{
  "num_key_value_heads": 4,
  "vocab_size": 9770,
  "norm_place": "pre",
  "rope_fraction": 0.5,
  "qk_norm": false,
  "attn_scale": 0.0884,
  "init_std_up": 0.0251,
  "warmup_steps": 269,
  "schedule": "wsd"
}
Each number is 200 + 40 x the weight over the matrix's rms, rounded and kept within 0 to 999. Layers, rows and columns count from 0.

# layer 5 MLP up, 1536x512, rms 0.0404, rows 833-869, columns 192-255
210,188,181,193,172,214,179,222,191,187,205,183,188,252,131,207,230,239,231,184,155,172,212,157,247,236,140,200,239,171,231,138,202,225,274,197,227,207,219,125,197,102,181,197,310,180,213,135,214,172,256,177,154,186,197,151,123,122,236,242,249,194,134,172
192,161,219,222,223,177,263,163,279,171,210,126,236,258,231,154,230,148,230,220,200,189,194,154,200,192,141,187,183,211,170,223,177,272,168,201,193,157,162,249,196,202,147,204,151,243,147,148,197,250,270,279,242,179,188,145,255,125,259,251,225,148,216,141
207,155,197,184,197,208,232,225,234,140,245,147,151,248,176,170,238,203,211,256,277,242,206,235,210,148,213,189,195,206,216,208,245,222,225,201,237,196,216,172,204,197,204,209,235,194,112,135,116,201,261,248,172,268,268,172,247,118,232,194,216,240,235,180
186,305,184,164,197,271,202,251,161,185,145,171,143,188,175,286,247,111,189,203,202,209,213,258,249,157,182,200,222,238,215,197,140,194,270,199,245,206,222,222,284,232,144,270,187,150,210,184,233,192,172,135,215,264,215,138,181,228,201,259,135,225,134,180
169,192,161,251,180,173,185,303,143,220,191,187,221,200,169,191,233,248,198,145,225,224,259,146,184,120,127,227,240,239,252,201,187,195,204,258,147,154,217,128,215,196,223,190,295,160,243,219,118,217,193,169,184,229,223,148,209,130,230,208,164,141,204,232
136,186,238,235,221,171,155,285,153,229,210,291,154,230,200,151,158,168,164,238,151,213,225,147,198,317,207,191,216,235,233,156,237,153,180,288,186,200,224,193,218,176,177,204,211,172,191,212,126,245,215,225,191,195,205,157,207,178,280,189,154,220,225,184
196,198,192,159,236,148,151,215,280,164,226,243,229,182,124,212,204,186,148,182,215,184,177,265,95,242,243,202,268,212,252,229,251,206,153,92,152,281,258,160,205,219,235,152,204,219,253,218,209,274,106,162,167,174,153,143,135,104,127,233,221,202,149,180
175,170,220,206,197,262,161,145,157,236,165,184,239,153,181,174,238,305,219,177,165,167,208,267,179,149,228,184,228,218,149,177,175,239,172,186,218,226,174,190,205,227,195,199,193,227,154,178,185,160,247,191,224,199,208,176,139,134,147,163,158,213,225,220
146,129,235,249,160,172,263,203,190,207,254,153,95,207,210,198,238,206,219,168,244,172,259,262,197,163,236,221,223,153,205,205,280,243,194,190,253,207,224,239,188,167,220,190,115,151,212,184,150,199,140,194,208,178,179,124,176,136,126,246,243,290,251,180
160,225,220,235,152,191,185,255,193,165,228,240,276,230,184,230,193,194,192,253,171,198,198,205,218,186,160,259,191,229,168,162,119,217,165,191,267,148,248,157,171,181,238,129,178,283,137,95,209,228,256,215,251,181,212,239,212,206,199,256,211,206,324,147
163,225,137,239,147,207,204,209,192,198,164,156,223,283,168,176,158,209,228,180,178,227,222,145,258,194,190,216,211,252,185,178,162,211,251,132,185,247,168,191,180,211,189,203,248,206,204,195,132,194,152,224,168,130,230,173,216,195,128,168,260,277,250,192
210,170,196,195,236,159,197,232,137,145,176,157,217,176,176,145,156,225,182,215,166,233,156,91,201,180,210,219,152,251,204,153,193,156,178,177,151,204,211,218,251,239,163,286,212,217,186,220,187,190,149,200,255,185,147,215,167,187,238,259,256,333,232,247
212,181,147,277,226,262,250,182,139,91,228,211,132,242,272,215,166,207,229,235,150,166,186,198,151,203,102,206,165,231,199,233,224,151,165,216,197,184,203,233,190,175,185,210,231,212,251,183,201,235,162,231,172,189,237,186,179,260,187,190,174,186,266,239
164,237,164,233,180,223,195,250,187,234,244,144,185,261,258,154,219,154,227,173,162,170,173,165,238,164,179,195,180,168,134,108,187,220,150,178,231,205,259,266,257,190,285,268,221,162,125,219,255,145,261,201,179,194,220,181,296,171,166,216,200,194,236,166
264,205,165,180,201,197,149,228,188,179,218,187,199,182,236,133,210,235,213,204,94,155,204,202,140,151,209,183,190,165,211,241,200,152,123,209,132,218,130,183,243,188,246,208,155,190,206,288,215,270,153,257,254,218,208,209,188,160,149,138,234,178,248,215
152,262,153,222,180,256,204,219,219,180,203,176,188,232,125,174,177,177,152,175,224,118,134,261,173,145,202,174,213,194,247,205,198,172,269,177,207,197,156,264,153,293,185,256,208,228,229,218,171,154,174,148,232,268,238,164,177,225,220,214,226,222,227,190
168,209,170,92,131,195,188,286,249,164,223,166,230,213,236,189,223,178,171,220,157,195,162,162,169,226,175,187,146,164,229,134,266,204,144,161,182,211,202,166,148,169,248,166,158,152,188,239,221,193,151,144,166,179,236,191,217,229,193,164,248,257,183,146
212,199,215,215,185,233,133,200,214,191,175,216,215,223,228,174,298,239,208,205,259,162,205,218,183,188,199,194,198,134,156,153,237,174,221,259,185,217,206,167,280,206,224,277,157,224,212,212,228,210,225,171,232,293,193,199,113,208,197,222,222,172,203,136
244,149,216,136,211,93,219,232,214,165,162,141,137,175,145,263,221,207,193,223,246,222,281,180,221,241,121,128,237,224,191,147,239,214,189,200,128,190,179,201,216,166,235,247,103,237,199,173,205,164,168,255,247,220,168,159,182,215,214,194,206,232,223,233
164,173,207,142,204,181,158,204,183,211,239,168,229,251,195,158,159,214,186,210,195,166,176,168,206,232,229,137,182,199,204,140,185,232,308,111,239,170,219,224,187,290,195,155,207,213,284,254,190,160,208,181,172,215,108,215,122,124,230,213,140,209,205,250
119,224,193,207,194,153,135,181,197,178,238,246,140,224,208,214,230,175,181,191,199,181,128,178,195,156,198,255,208,205,229,204,123,216,229,187,251,205,190,239,207,254,166,162,192,217,200,223,191,129,162,192,198,225,194,260,139,167,159,186,226,136,168,168
202,186,162,227,213,250,131,269,271,144,203,232,177,211,185,164,276,179,160,206,192,189,158,234,182,211,258,152,207,149,182,211,216,181,168,243,213,200,213,263,199,209,182,222,220,208,101,191,199,193,242,167,252,183,222,221,239,191,166,176,270,222,170,214
225,108,201,137,189,209,190,167,179,238,217,153,278,231,159,236,138,179,125,252,176,201,217,208,200,227,173,241,187,238,232,112,224,226,217,174,175,239,164,213,177,176,203,285,182,320,219,128,199,236,168,263,176,259,256,220,133,169,310,149,188,214,172,147
220,177,235,189,204,156,233,199,123,246,213,248,190,200,140,205,196,231,173,199,176,138,230,256,224,172,154,208,161,202,202,168,159,323,101,253,254,292,163,210,234,154,205,156,166,198,238,235,193,212,208,265,262,169,227,206,283,222,226,209,253,193,240,164
266,204,154,246,171,212,227,167,148,258,147,225,256,241,327,233,234,145,154,207,207,254,218,218,229,241,183,159,227,197,157,201,175,196,169,211,239,160,225,188,159,180,219,162,246,164,221,138,206,154,258,212,255,154,216,274,188,250,150,216,131,256,248,213
175,209,127,121,285,207,211,215,215,187,228,177,246,185,230,217,209,176,256,127,271,211,260,118,191,184,235,245,190,191,211,169,194,264,205,177,135,184,110,187,181,245,160,224,262,134,244,187,195,138,237,174,243,191,218,254,194,242,170,197,259,224,175,198
223,206,260,200,210,208,226,244,207,205,151,144,277,178,188,152,234,201,159,161,205,170,217,165,200,219,190,202,144,224,271,176,250,114,206,195,266,198,126,171,188,154,182,132,160,254,186,264,152,194,168,243,183,213,173,209,173,181,220,231,229,205,221,213
192,231,271,204,230,214,257,159,193,240,203,187,166,199,264,164,188,113,238,177,257,185,210,208,208,176,132,216,153,233,196,225,258,219,168,164,177,204,264,289,243,181,150,192,153,231,161,144,150,213,223,160,214,232,130,244,241,196,290,217,209,229,297,223
206,169,184,231,231,185,169,87,188,190,173,199,229,164,211,234,206,212,203,155,187,179,242,174,120,177,263,216,166,177,218,183,163,217,242,190,219,236,161,205,149,167,220,217,258,232,228,129,233,263,202,162,144,190,169,213,217,188,187,216,206,139,143,232
231,194,218,152,213,133,169,240,190,236,285,220,172,185,167,127,179,192,167,196,285,173,156,173,221,189,174,209,256,221,156,129,219,185,258,254,270,240,253,155,226,270,105,242,188,175,199,201,236,148,134,186,180,207,160,206,140,232,255,217,215,270,196,180
104,234,212,111,113,238,204,211,111,160,228,176,206,168,239,197,236,250,205,127,233,159,189,137,257,184,249,285,161,126,229,154,208,283,177,177,217,219,192,271,235,176,165,154,161,151,221,183,237,164,179,163,209,229,138,245,221,169,177,218,240,284,155,187
215,188,223,298,159,185,203,238,212,125,216,189,236,261,229,123,249,182,129,239,195,77,186,203,250,113,265,207,237,93,136,135,177,205,216,186,159,205,186,146,270,172,219,188,258,269,165,173,233,248,249,211,227,144,206,248,234,160,152,285,211,114,232,141
193,227,174,147,202,115,176,182,265,159,281,190,203,156,226,206,186,185,182,190,157,181,218,173,179,218,272,215,219,158,204,110,171,151,230,176,214,284,152,182,230,254,210,197,218,164,137,218,174,188,225,176,248,272,194,169,150,189,219,225,209,245,193,193
162,114,171,220,169,239,173,244,172,246,138,244,154,217,213,159,221,156,143,225,288,204,199,336,204,184,220,198,261,185,236,222,199,206,201,211,195,231,170,211,176,185,225,195,224,190,205,124,211,200,172,199,157,195,210,289,124,223,254,260,259,197,179,174
169,166,217,97,186,262,203,276,252,245,151,254,167,219,188,204,172,184,240,209,157,147,174,206,179,188,148,178,224,243,218,225,298,162,216,236,186,259,148,149,129,182,191,155,224,160,233,255,173,182,249,130,211,172,180,264,244,196,125,241,199,255,192,205
225,147,180,154,276,154,178,185,157,134,164,221,265,179,250,135,186,221,192,244,187,207,186,200,197,202,172,219,156,214,200,201,179,183,239,232,254,195,186,148,213,180,239,219,255,227,183,186,146,224,240,216,170,231,211,158,195,225,217,124,138,139,184,201
241,179,197,204,238,208,185,265,249,244,167,200,169,253,188,200,180,158,232,196,197,208,232,219,201,206,202,236,180,186,238,212,194,106,167,272,91,163,257,180,160,182,214,168,225,201,190,212,193,238,242,170,184,229,262,183,131,192,197,200,269,288,195,266
# layer 5 MLP down (transposed), 1536x512, rms 0.037, rows 833-868, columns 192-255
181,212,241,232,224,249,186,183,210,230,245,208,277,127,226,174,159,215,200,176,217,199,179,243,208,128,223,187,160,278,247,238,186,241,161,203,230,244,194,257,210,251,243,193,158,220,225,264,195,260,159,255,259,215,170,284,223,283,220,181,113,217,283,181
220,242,145,141,204,223,187,204,147,200,194,205,110,138,225,181,216,297,156,251,166,218,191,211,259,152,264,235,214,239,188,176,133,157,218,179,144,243,254,197,184,235,156,174,256,191,215,201,182,222,210,248,224,176,211,227,109,222,177,200,245,215,163,206
181,190,226,157,115,188,179,172,207,229,189,203,215,176,180,151,148,211,209,131,136,132,191,167,188,290,231,150,185,203,219,178,201,134,237,198,182,198,151,195,232,248,203,170,198,199,233,269,287,185,166,128,248,147,177,258,160,269,247,258,223,147,218,198
172,207,173,216,234,176,220,200,189,172,212,231,223,134,170,81,138,229,233,225,213,193,197,177,100,157,142,270,234,97,157,144,190,284,252,247,205,290,202,199,242,161,161,117,248,174,233,173,83,200,184,202,176,154,294,247,177,224,181,164,242,190,168,119
282,244,257,97,175,249,137,143,180,177,184,268,88,198,214,228,158,197,194,151,207,228,197,255,187,186,173,105,189,171,247,194,205,234,173,253,200,231,177,242,161,133,167,226,87,174,190,214,196,149,192,130,261,210,202,172,157,121,207,173,227,285,225,167
233,186,169,202,152,212,185,219,220,235,176,159,183,170,216,223,246,218,165,168,317,198,172,239,227,144,247,205,188,174,244,264,163,220,250,184,203,166,182,227,211,179,169,199,188,170,176,132,271,153,214,164,173,254,140,215,151,170,105,187,159,152,186,232
174,208,209,248,213,225,248,164,219,219,156,160,208,172,227,188,240,271,189,209,146,223,147,182,245,74,193,214,211,239,162,196,104,197,201,207,197,218,172,208,154,186,171,166,201,72,220,118,167,207,262,188,248,156,258,224,227,237,203,119,181,189,201,171
170,216,201,223,205,194,222,201,139,185,205,196,142,249,236,253,150,178,150,192,200,187,251,164,233,240,93,278,149,246,294,207,190,171,192,201,191,195,143,152,183,220,195,154,180,211,137,282,210,263,209,179,204,181,114,208,231,138,223,244,263,180,170,196
155,233,254,203,222,90,235,177,260,256,249,180,196,186,250,128,233,207,179,234,133,146,312,142,168,213,147,248,167,238,256,205,189,168,169,182,201,208,158,150,198,222,140,213,177,195,231,235,230,178,168,232,107,269,175,228,193,184,237,172,155,146,137,160
210,160,232,249,244,194,156,230,227,166,209,206,177,213,183,252,157,199,212,147,135,119,185,172,201,175,205,195,167,190,198,226,261,318,180,116,202,183,181,228,190,178,160,217,172,215,206,148,264,209,207,239,195,236,188,170,210,190,257,225,141,133,63,207
189,157,193,195,180,225,205,216,166,214,168,264,191,176,157,229,262,192,179,177,200,199,232,227,195,160,245,209,180,146,195,240,259,122,143,214,186,232,221,176,229,225,169,198,176,160,215,161,225,166,248,160,283,269,141,231,177,131,191,315,137,172,148,215
276,200,197,276,216,220,270,206,196,241,240,220,190,165,155,277,212,191,208,170,168,159,199,214,207,202,207,235,221,115,214,171,223,215,208,250,156,195,110,247,174,128,227,216,148,197,230,270,198,203,246,170,127,209,276,151,266,196,299,207,187,148,217,154
241,185,171,178,210,203,162,165,208,210,157,219,251,183,148,185,174,183,179,130,211,203,199,167,194,211,285,256,263,166,197,216,161,203,217,225,192,148,189,194,129,258,179,209,135,179,168,228,191,204,257,176,212,196,136,218,176,194,239,236,225,181,221,187
216,222,200,228,222,191,179,171,195,226,170,137,214,173,185,193,292,203,124,178,202,197,231,181,256,262,231,169,182,209,211,215,251,271,222,245,132,265,173,170,165,160,225,248,202,260,170,147,260,152,214,236,193,228,206,292,222,263,203,244,232,144,171,268
256,208,234,210,214,179,217,210,208,205,205,164,193,219,237,194,157,210,180,227,164,206,199,177,181,172,237,223,234,207,228,130,207,202,204,191,207,194,190,205,119,150,180,211,244,202,207,168,218,135,118,122,138,118,176,196,164,245,168,192,173,238,216,204
240,229,206,212,139,110,242,164,135,211,181,193,122,196,242,215,178,226,226,250,222,200,247,168,139,217,175,223,131,169,233,189,272,203,222,150,201,220,199,139,221,188,203,200,223,253,110,155,192,188,157,224,239,213,191,186,267,186,224,247,241,226,222,261
149,141,208,209,198,281,158,169,192,283,184,208,197,196,180,181,280,150,231,240,235,177,89,208,207,155,254,145,168,228,230,125,194,269,191,227,255,178,178,212,178,193,194,260,255,173,250,149,257,183,221,191,271,251,217,228,202,233,208,162,166,194,204,205
192,229,175,188,258,152,224,184,161,143,213,206,145,192,184,153,188,160,234,220,149,198,215,246,219,182,202,270,216,244,228,187,166,177,169,177,179,126,230,201,163,205,210,146,231,143,206,198,231,184,121,191,203,219,243,208,312,243,172,207,207,191,216,206
235,167,221,238,177,111,150,228,171,234,237,229,182,214,232,204,177,231,220,210,210,247,203,190,244,295,309,202,92,182,208,188,279,274,181,166,255,247,175,194,291,162,191,279,241,199,190,256,159,188,244,190,145,167,220,184,209,157,219,242,182,183,231,233
232,166,143,211,205,202,240,222,235,199,191,185,213,154,193,246,213,188,182,198,176,255,171,198,246,154,133,182,252,234,227,259,227,164,183,207,181,167,229,227,202,177,209,264,158,227,97,156,177,233,194,154,212,174,215,158,199,240,197,205,247,233,158,219
228,207,177,167,257,228,231,248,135,225,141,222,238,199,174,207,138,250,189,171,219,202,233,216,206,221,122,170,244,196,158,227,233,208,207,217,208,201,157,185,246,121,301,237,222,229,174,179,257,264,233,191,242,165,184,96,187,174,217,194,190,244,284,231
145,194,218,180,191,106,210,156,138,262,212,180,252,173,186,202,180,226,249,162,194,198,215,140,234,158,178,198,232,273,200,214,233,214,243,123,189,245,174,163,187,243,227,217,146,278,246,192,191,229,187,230,155,191,175,204,195,192,235,168,177,206,257,241
136,171,200,246,120,234,214,209,221,268,155,239,137,166,187,183,228,183,191,222,158,224,226,209,194,209,207,193,236,168,190,274,218,195,213,195,227,119,205,205,214,211,242,144,209,199,206,198,228,115,173,136,262,195,154,168,216,178,171,274,175,191,241,179
179,194,208,196,157,246,275,223,242,188,189,164,245,215,268,137,198,226,216,159,229,211,236,160,218,168,224,228,278,208,243,231,238,159,238,181,221,164,244,197,200,153,229,151,151,201,251,154,178,103,228,189,219,157,190,191,240,203,141,138,152,211,222,172
181,195,184,193,239,132,238,180,222,170,261,184,198,235,268,209,255,224,278,118,201,250,262,105,290,164,183,187,164,145,181,163,199,215,252,276,230,226,76,219,210,179,231,284,170,248,194,213,176,214,207,202,128,246,192,180,173,172,230,235,271,165,151,231
197,216,268,179,203,303,236,186,154,165,173,249,216,213,231,266,227,227,251,228,168,172,133,255,170,229,230,183,158,171,225,265,177,161,202,230,205,232,146,217,228,247,215,193,199,182,184,132,190,182,245,169,150,261,202,200,248,136,170,205,213,209,220,226
233,202,147,215,295,209,197,175,218,148,220,238,154,179,294,236,225,169,214,222,222,225,171,216,227,176,205,196,253,171,190,224,207,193,112,249,167,149,275,232,259,227,269,230,201,256,268,170,145,167,199,132,211,196,219,205,182,250,187,181,246,181,142,204
237,222,184,128,203,185,141,250,243,144,237,175,198,209,205,203,229,281,257,232,165,227,276,226,203,242,199,195,230,112,213,234,181,133,197,231,206,176,158,163,220,250,226,208,237,227,232,284,231,144,241,260,177,212,157,204,154,184,171,228,139,160,195,188
203,183,231,130,205,196,246,232,252,223,267,201,225,223,198,170,207,252,196,215,246,210,183,209,253,184,157,263,216,229,191,231,234,187,147,199,200,213,207,176,253,217,143,161,169,190,196,239,175,109,238,220,194,198,208,140,136,222,188,153,192,239,234,166
189,178,202,216,173,206,250,258,215,196,126,219,102,247,212,224,203,192,226,181,204,175,238,170,202,200,210,208,246,167,318,202,186,155,204,208,164,183,220,216,218,224,189,203,179,212,199,160,209,192,160,170,210,217,186,218,218,214,269,106,162,160,205,214
223,200,181,258,184,169,244,224,284,227,102,177,152,216,166,197,162,174,158,255,169,242,219,240,157,238,149,178,197,217,169,192,142,152,178,213,203,135,199,187,279,222,232,265,210,133,161,183,177,208,249,274,236,214,248,207,266,185,183,175,120,212,140,201
204,202,236,260,196,180,143,164,206,176,136,208,199,240,203,227,210,151,268,164,195,238,230,209,146,238,193,180,204,215,231,238,193,165,209,220,169,223,232,173,176,207,179,267,175,176,219,208,172,213,188,226,134,241,238,147,135,103,219,194,186,235,210,268
244,191,202,178,212,168,155,216,124,271,146,128,173,121,190,192,222,110,199,124,221,176,169,198,257,175,261,193,183,158,171,237,166,212,164,154,164,146,228,241,259,190,129,248,200,210,237,227,142,295,254,172,103,184,218,194,151,251,239,189,254,254,136,188
282,224,256,248,188,224,177,221,168,225,195,135,205,183,202,149,205,197,203,186,168,142,194,210,193,260,154,175,227,191,209,277,172,213,192,213,156,134,147,234,203,231,234,255,192,234,176,164,160,189,232,136,224,178,169,181,181,207,187,203,220,65,163,193
212,276,151,248,174,256,258,145,167,175,227,216,202,175,310,184,241,159,124,197,241,175,213,185,122,337,140,155,202,218,222,256,205,281,211,193,193,170,160,166,225,170,155,175,189,197,232,184,226,251,253,222,141,224,295,114,231,237,172,217,222,219,222,99
229,194,182,165,269,180,208,216,252,172,255,194,157,187,191,208,182,250,251,156,254,227,151,212,260,159,158,215,231,124,216,207,235,248,218,194,193,176,212,251,238,228,189,240,209,216,206,192,160,201,200,140,157,230,158,248,180,253,199,254,253,206,183,247
# layer 5 MLP gate, 1536x512, rms 0.0394, rows 834-869, columns 192-255
149,194,256,247,156,202,178,174,240,233,138,252,168,221,251,165,216,193,235,298,227,253,258,224,193,142,163,233,208,179,177,239,235,245,182,216,195,225,208,302,185,255,280,178,224,171,217,237,158,142,230,187,219,251,276,168,227,153,131,136,185,283,167,228
234,228,171,235,154,150,182,176,213,276,176,213,149,217,191,131,261,309,112,193,209,187,108,209,168,241,228,229,199,215,189,257,262,225,177,189,232,220,214,204,248,194,189,207,133,183,161,275,209,135,195,218,177,276,217,252,203,161,230,142,302,231,233,220
253,184,160,195,224,193,164,184,172,176,241,245,280,185,124,142,119,244,227,180,226,154,254,195,177,177,156,221,171,168,264,179,239,171,234,181,142,269,153,262,151,210,141,232,273,192,157,252,231,220,141,218,203,173,236,172,186,209,249,240,177,244,163,248
268,242,167,192,181,212,228,200,178,187,177,254,275,219,144,245,242,284,189,186,177,191,245,207,206,202,160,128,238,230,223,190,190,233,171,248,141,265,153,196,211,227,217,210,163,267,188,189,187,152,150,221,205,281,177,240,253,211,190,194,278,241,219,238
170,191,167,193,163,241,237,274,246,167,244,199,172,284,173,137,234,165,190,250,134,207,257,145,195,156,132,172,230,172,217,251,244,144,186,186,111,166,192,168,291,198,210,214,210,226,166,188,161,237,205,147,200,142,216,149,229,164,252,223,265,216,158,216
254,107,190,138,215,200,187,239,316,188,195,197,182,127,216,285,146,98,245,252,213,209,257,222,166,223,158,216,253,201,203,210,217,218,193,136,136,268,149,191,233,228,222,216,193,188,169,272,245,124,128,151,180,221,146,205,225,146,136,263,233,193,185,178
183,175,104,75,269,215,199,244,203,91,145,243,112,196,142,169,216,231,198,192,224,203,166,162,263,214,166,177,218,208,214,237,180,137,216,197,234,193,174,197,190,217,159,149,216,218,132,239,229,223,163,182,254,270,232,217,256,203,247,231,171,216,303,177
187,235,218,271,89,175,175,201,201,165,187,171,181,178,214,199,303,274,227,216,154,208,192,270,210,225,232,188,236,152,216,210,175,184,185,165,211,224,115,235,173,222,115,184,195,241,231,223,208,282,253,152,208,286,220,130,161,183,133,178,168,232,193,98
145,226,186,180,216,223,121,172,176,245,176,186,178,230,203,234,238,200,193,212,182,181,105,238,146,179,173,167,187,128,229,166,268,202,234,176,189,248,179,202,183,194,161,185,213,182,163,183,218,212,134,197,156,206,147,230,219,166,232,182,199,209,210,209
241,244,167,216,208,178,200,201,187,203,172,150,140,213,251,152,192,155,222,194,162,158,133,140,280,194,156,108,201,228,249,230,218,247,188,183,152,190,216,192,181,241,152,219,209,176,209,193,189,240,212,195,173,191,219,195,209,193,204,46,293,220,176,171
127,255,173,268,197,211,157,196,224,140,191,185,204,164,249,219,172,172,178,223,195,237,196,255,235,242,241,192,239,208,201,165,213,227,153,167,181,251,218,99,211,180,182,145,159,150,135,242,215,248,153,231,174,221,100,222,195,214,206,145,187,178,141,191
215,190,157,165,198,221,175,235,199,177,211,194,226,221,264,217,245,252,277,205,219,207,167,242,194,162,246,162,147,189,207,204,218,187,154,250,305,197,145,213,199,225,270,182,199,198,240,225,184,178,149,191,213,125,140,181,228,196,150,169,243,233,190,199
177,194,208,239,215,187,151,259,248,139,181,218,180,118,208,225,261,223,100,184,147,194,238,168,237,217,239,136,194,150,162,212,198,180,153,181,178,281,176,236,188,198,210,201,215,120,185,191,210,235,230,219,153,185,195,254,201,281,102,204,249,174,207,222
238,203,139,148,143,216,165,198,265,195,208,214,135,265,147,145,262,225,259,248,193,260,216,178,234,222,193,197,207,191,256,225,197,195,216,160,159,195,135,265,189,228,179,184,212,209,212,212,169,239,169,155,217,181,203,221,219,236,268,224,255,162,201,211
173,159,129,212,175,178,184,169,231,173,162,120,221,194,109,236,156,209,124,176,198,234,154,284,147,151,236,138,282,240,228,162,184,266,246,224,202,248,197,176,189,180,206,196,173,213,181,242,212,166,128,214,183,244,213,76,117,158,163,224,203,209,144,184
173,212,208,209,179,211,226,262,207,136,220,198,152,213,186,218,233,214,195,243,191,225,175,290,182,176,200,128,198,170,217,218,178,150,256,229,222,184,142,209,254,107,175,203,170,165,199,146,267,225,211,186,208,192,154,212,186,156,196,239,132,297,208,148
175,221,133,148,115,263,259,249,126,190,267,273,206,248,247,151,177,216,250,212,150,143,165,220,213,172,192,214,132,224,183,245,113,183,145,220,222,246,151,234,184,242,188,224,191,203,165,202,179,259,230,254,165,155,212,215,224,245,177,182,228,185,200,158
251,260,216,172,185,253,207,195,240,179,164,244,102,206,186,232,269,180,170,208,174,227,238,170,237,167,197,187,161,156,209,232,184,122,266,212,121,221,170,212,232,214,167,270,197,223,154,165,205,213,218,258,235,180,196,207,211,181,197,184,300,221,182,178
144,271,256,200,227,189,210,156,181,247,144,268,179,194,169,262,231,217,236,121,130,243,124,226,248,227,221,179,224,157,201,274,186,202,191,218,165,232,157,235,205,210,257,193,168,189,172,191,193,202,156,206,165,186,204,234,141,171,209,181,176,225,216,258
117,177,174,166,216,251,173,236,194,209,179,171,205,187,166,131,246,186,222,153,109,275,244,224,161,183,214,210,145,148,195,231,181,166,120,188,189,211,195,301,191,174,252,243,232,188,202,138,251,160,190,248,147,198,276,192,161,199,276,88,154,238,241,195
156,162,178,185,174,143,212,236,187,247,184,274,212,163,259,162,186,171,194,127,200,179,142,219,192,179,227,223,193,281,193,221,243,223,217,169,178,156,278,251,239,255,262,206,120,168,223,178,249,166,231,247,208,262,149,278,132,191,173,203,199,164,216,226
171,140,208,199,172,218,196,205,156,209,188,174,198,220,173,215,205,126,179,174,272,213,198,221,139,196,309,282,191,223,229,230,153,204,224,169,171,195,180,170,225,167,171,157,256,188,270,223,157,226,178,201,217,226,202,239,232,190,177,263,182,147,232,197
116,270,155,253,149,236,180,234,257,191,256,191,154,162,215,219,332,243,145,150,187,182,211,186,177,149,144,243,301,211,216,217,176,148,238,174,192,189,171,250,236,206,117,230,103,188,226,227,192,200,226,215,187,213,242,225,151,255,263,238,215,254,186,177
157,235,165,164,170,173,173,216,242,130,218,231,217,185,174,234,168,233,213,221,181,174,161,229,167,195,169,195,243,264,169,249,178,185,118,247,261,210,205,262,234,195,145,138,229,108,154,186,192,196,241,185,308,210,143,237,341,158,181,213,205,199,128,126
219,145,199,200,233,253,196,190,289,226,193,160,141,207,179,117,205,189,163,170,220,296,221,221,179,262,195,158,261,189,120,197,241,216,127,228,198,224,182,238,149,184,202,164,194,203,163,245,219,278,204,184,185,206,188,157,218,130,234,300,157,218,193,232
150,229,172,200,208,263,177,175,311,256,172,172,137,201,280,138,198,245,110,158,127,221,211,141,219,262,201,195,151,168,194,251,233,227,226,211,157,212,197,232,202,256,204,231,236,184,199,264,151,235,149,189,164,241,265,134,149,190,279,175,239,179,221,215
176,154,219,197,224,192,215,228,157,225,245,199,222,211,124,196,249,164,227,224,220,223,215,161,195,173,155,277,233,171,218,203,106,210,197,198,189,248,139,219,201,178,210,171,155,235,155,138,204,178,229,235,170,204,232,251,274,163,225,241,200,224,203,181
272,233,168,160,220,162,178,224,253,185,218,154,239,170,156,133,198,198,225,155,172,258,249,153,179,219,217,230,109,242,132,146,133,194,251,174,183,245,181,150,197,208,169,147,144,122,203,222,242,207,206,205,188,175,175,218,144,159,177,220,227,230,195,261
138,223,254,175,182,257,227,189,248,151,163,226,193,188,267,185,224,229,218,192,150,187,191,179,178,223,258,190,241,174,304,252,256,180,159,207,146,237,254,190,180,201,198,143,243,165,207,199,152,168,289,232,203,183,196,187,215,72,172,213,225,177,227,100
184,252,174,132,189,176,247,280,246,239,80,228,247,174,202,177,157,263,160,176,206,201,243,177,155,173,237,234,182,146,225,219,206,194,185,204,163,265,252,197,217,204,179,174,193,179,224,186,246,291,225,254,213,240,280,269,259,289,236,198,133,201,162,178
223,227,122,243,170,191,217,259,185,225,229,245,186,159,261,154,182,210,204,212,175,186,217,255,234,217,260,202,187,96,125,209,225,199,155,125,179,257,156,197,100,213,226,175,131,100,243,266,250,238,235,191,281,240,207,275,185,191,199,179,284,185,170,161
175,219,181,207,161,218,163,189,106,182,201,134,262,115,201,206,173,180,171,179,196,194,206,219,234,151,187,199,244,197,110,237,177,235,156,216,182,254,230,201,195,169,94,217,86,128,186,265,207,209,251,185,109,208,172,229,225,178,217,261,209,270,221,153
215,144,223,177,211,122,173,245,211,169,188,193,183,179,273,199,176,255,201,237,246,198,182,136,131,289,231,165,219,267,191,179,187,167,229,119,137,200,113,265,138,231,193,204,231,266,161,203,185,197,212,216,231,307,212,179,193,197,200,204,261,179,167,193
217,201,205,203,118,194,194,170,254,253,175,182,116,236,140,164,172,253,139,151,183,226,191,176,204,247,262,202,226,223,219,228,203,131,184,203,230,296,202,217,191,203,158,257,228,182,114,240,157,216,126,198,222,164,99,207,206,175,174,194,159,245,149,144
212,192,178,198,181,185,212,196,197,158,197,161,201,157,266,151,152,179,173,246,201,68,229,177,177,171,246,206,181,184,200,235,191,127,261,167,198,207,168,166,192,123,158,186,170,236,231,270,149,150,217,185,231,197,186,183,170,245,207,195,202,222,252,192
180,213,189,186,225,230,191,138,188,175,151,207,197,154,231,226,230,194,129,198,196,172,119,157,227,211,160,200,237,172,167,197,194,235,152,251,176,225,117,201,187,173,196,219,202,213,124,176,223,257,198,245,273,220,284,143,194,175,214,200,241,236,184,167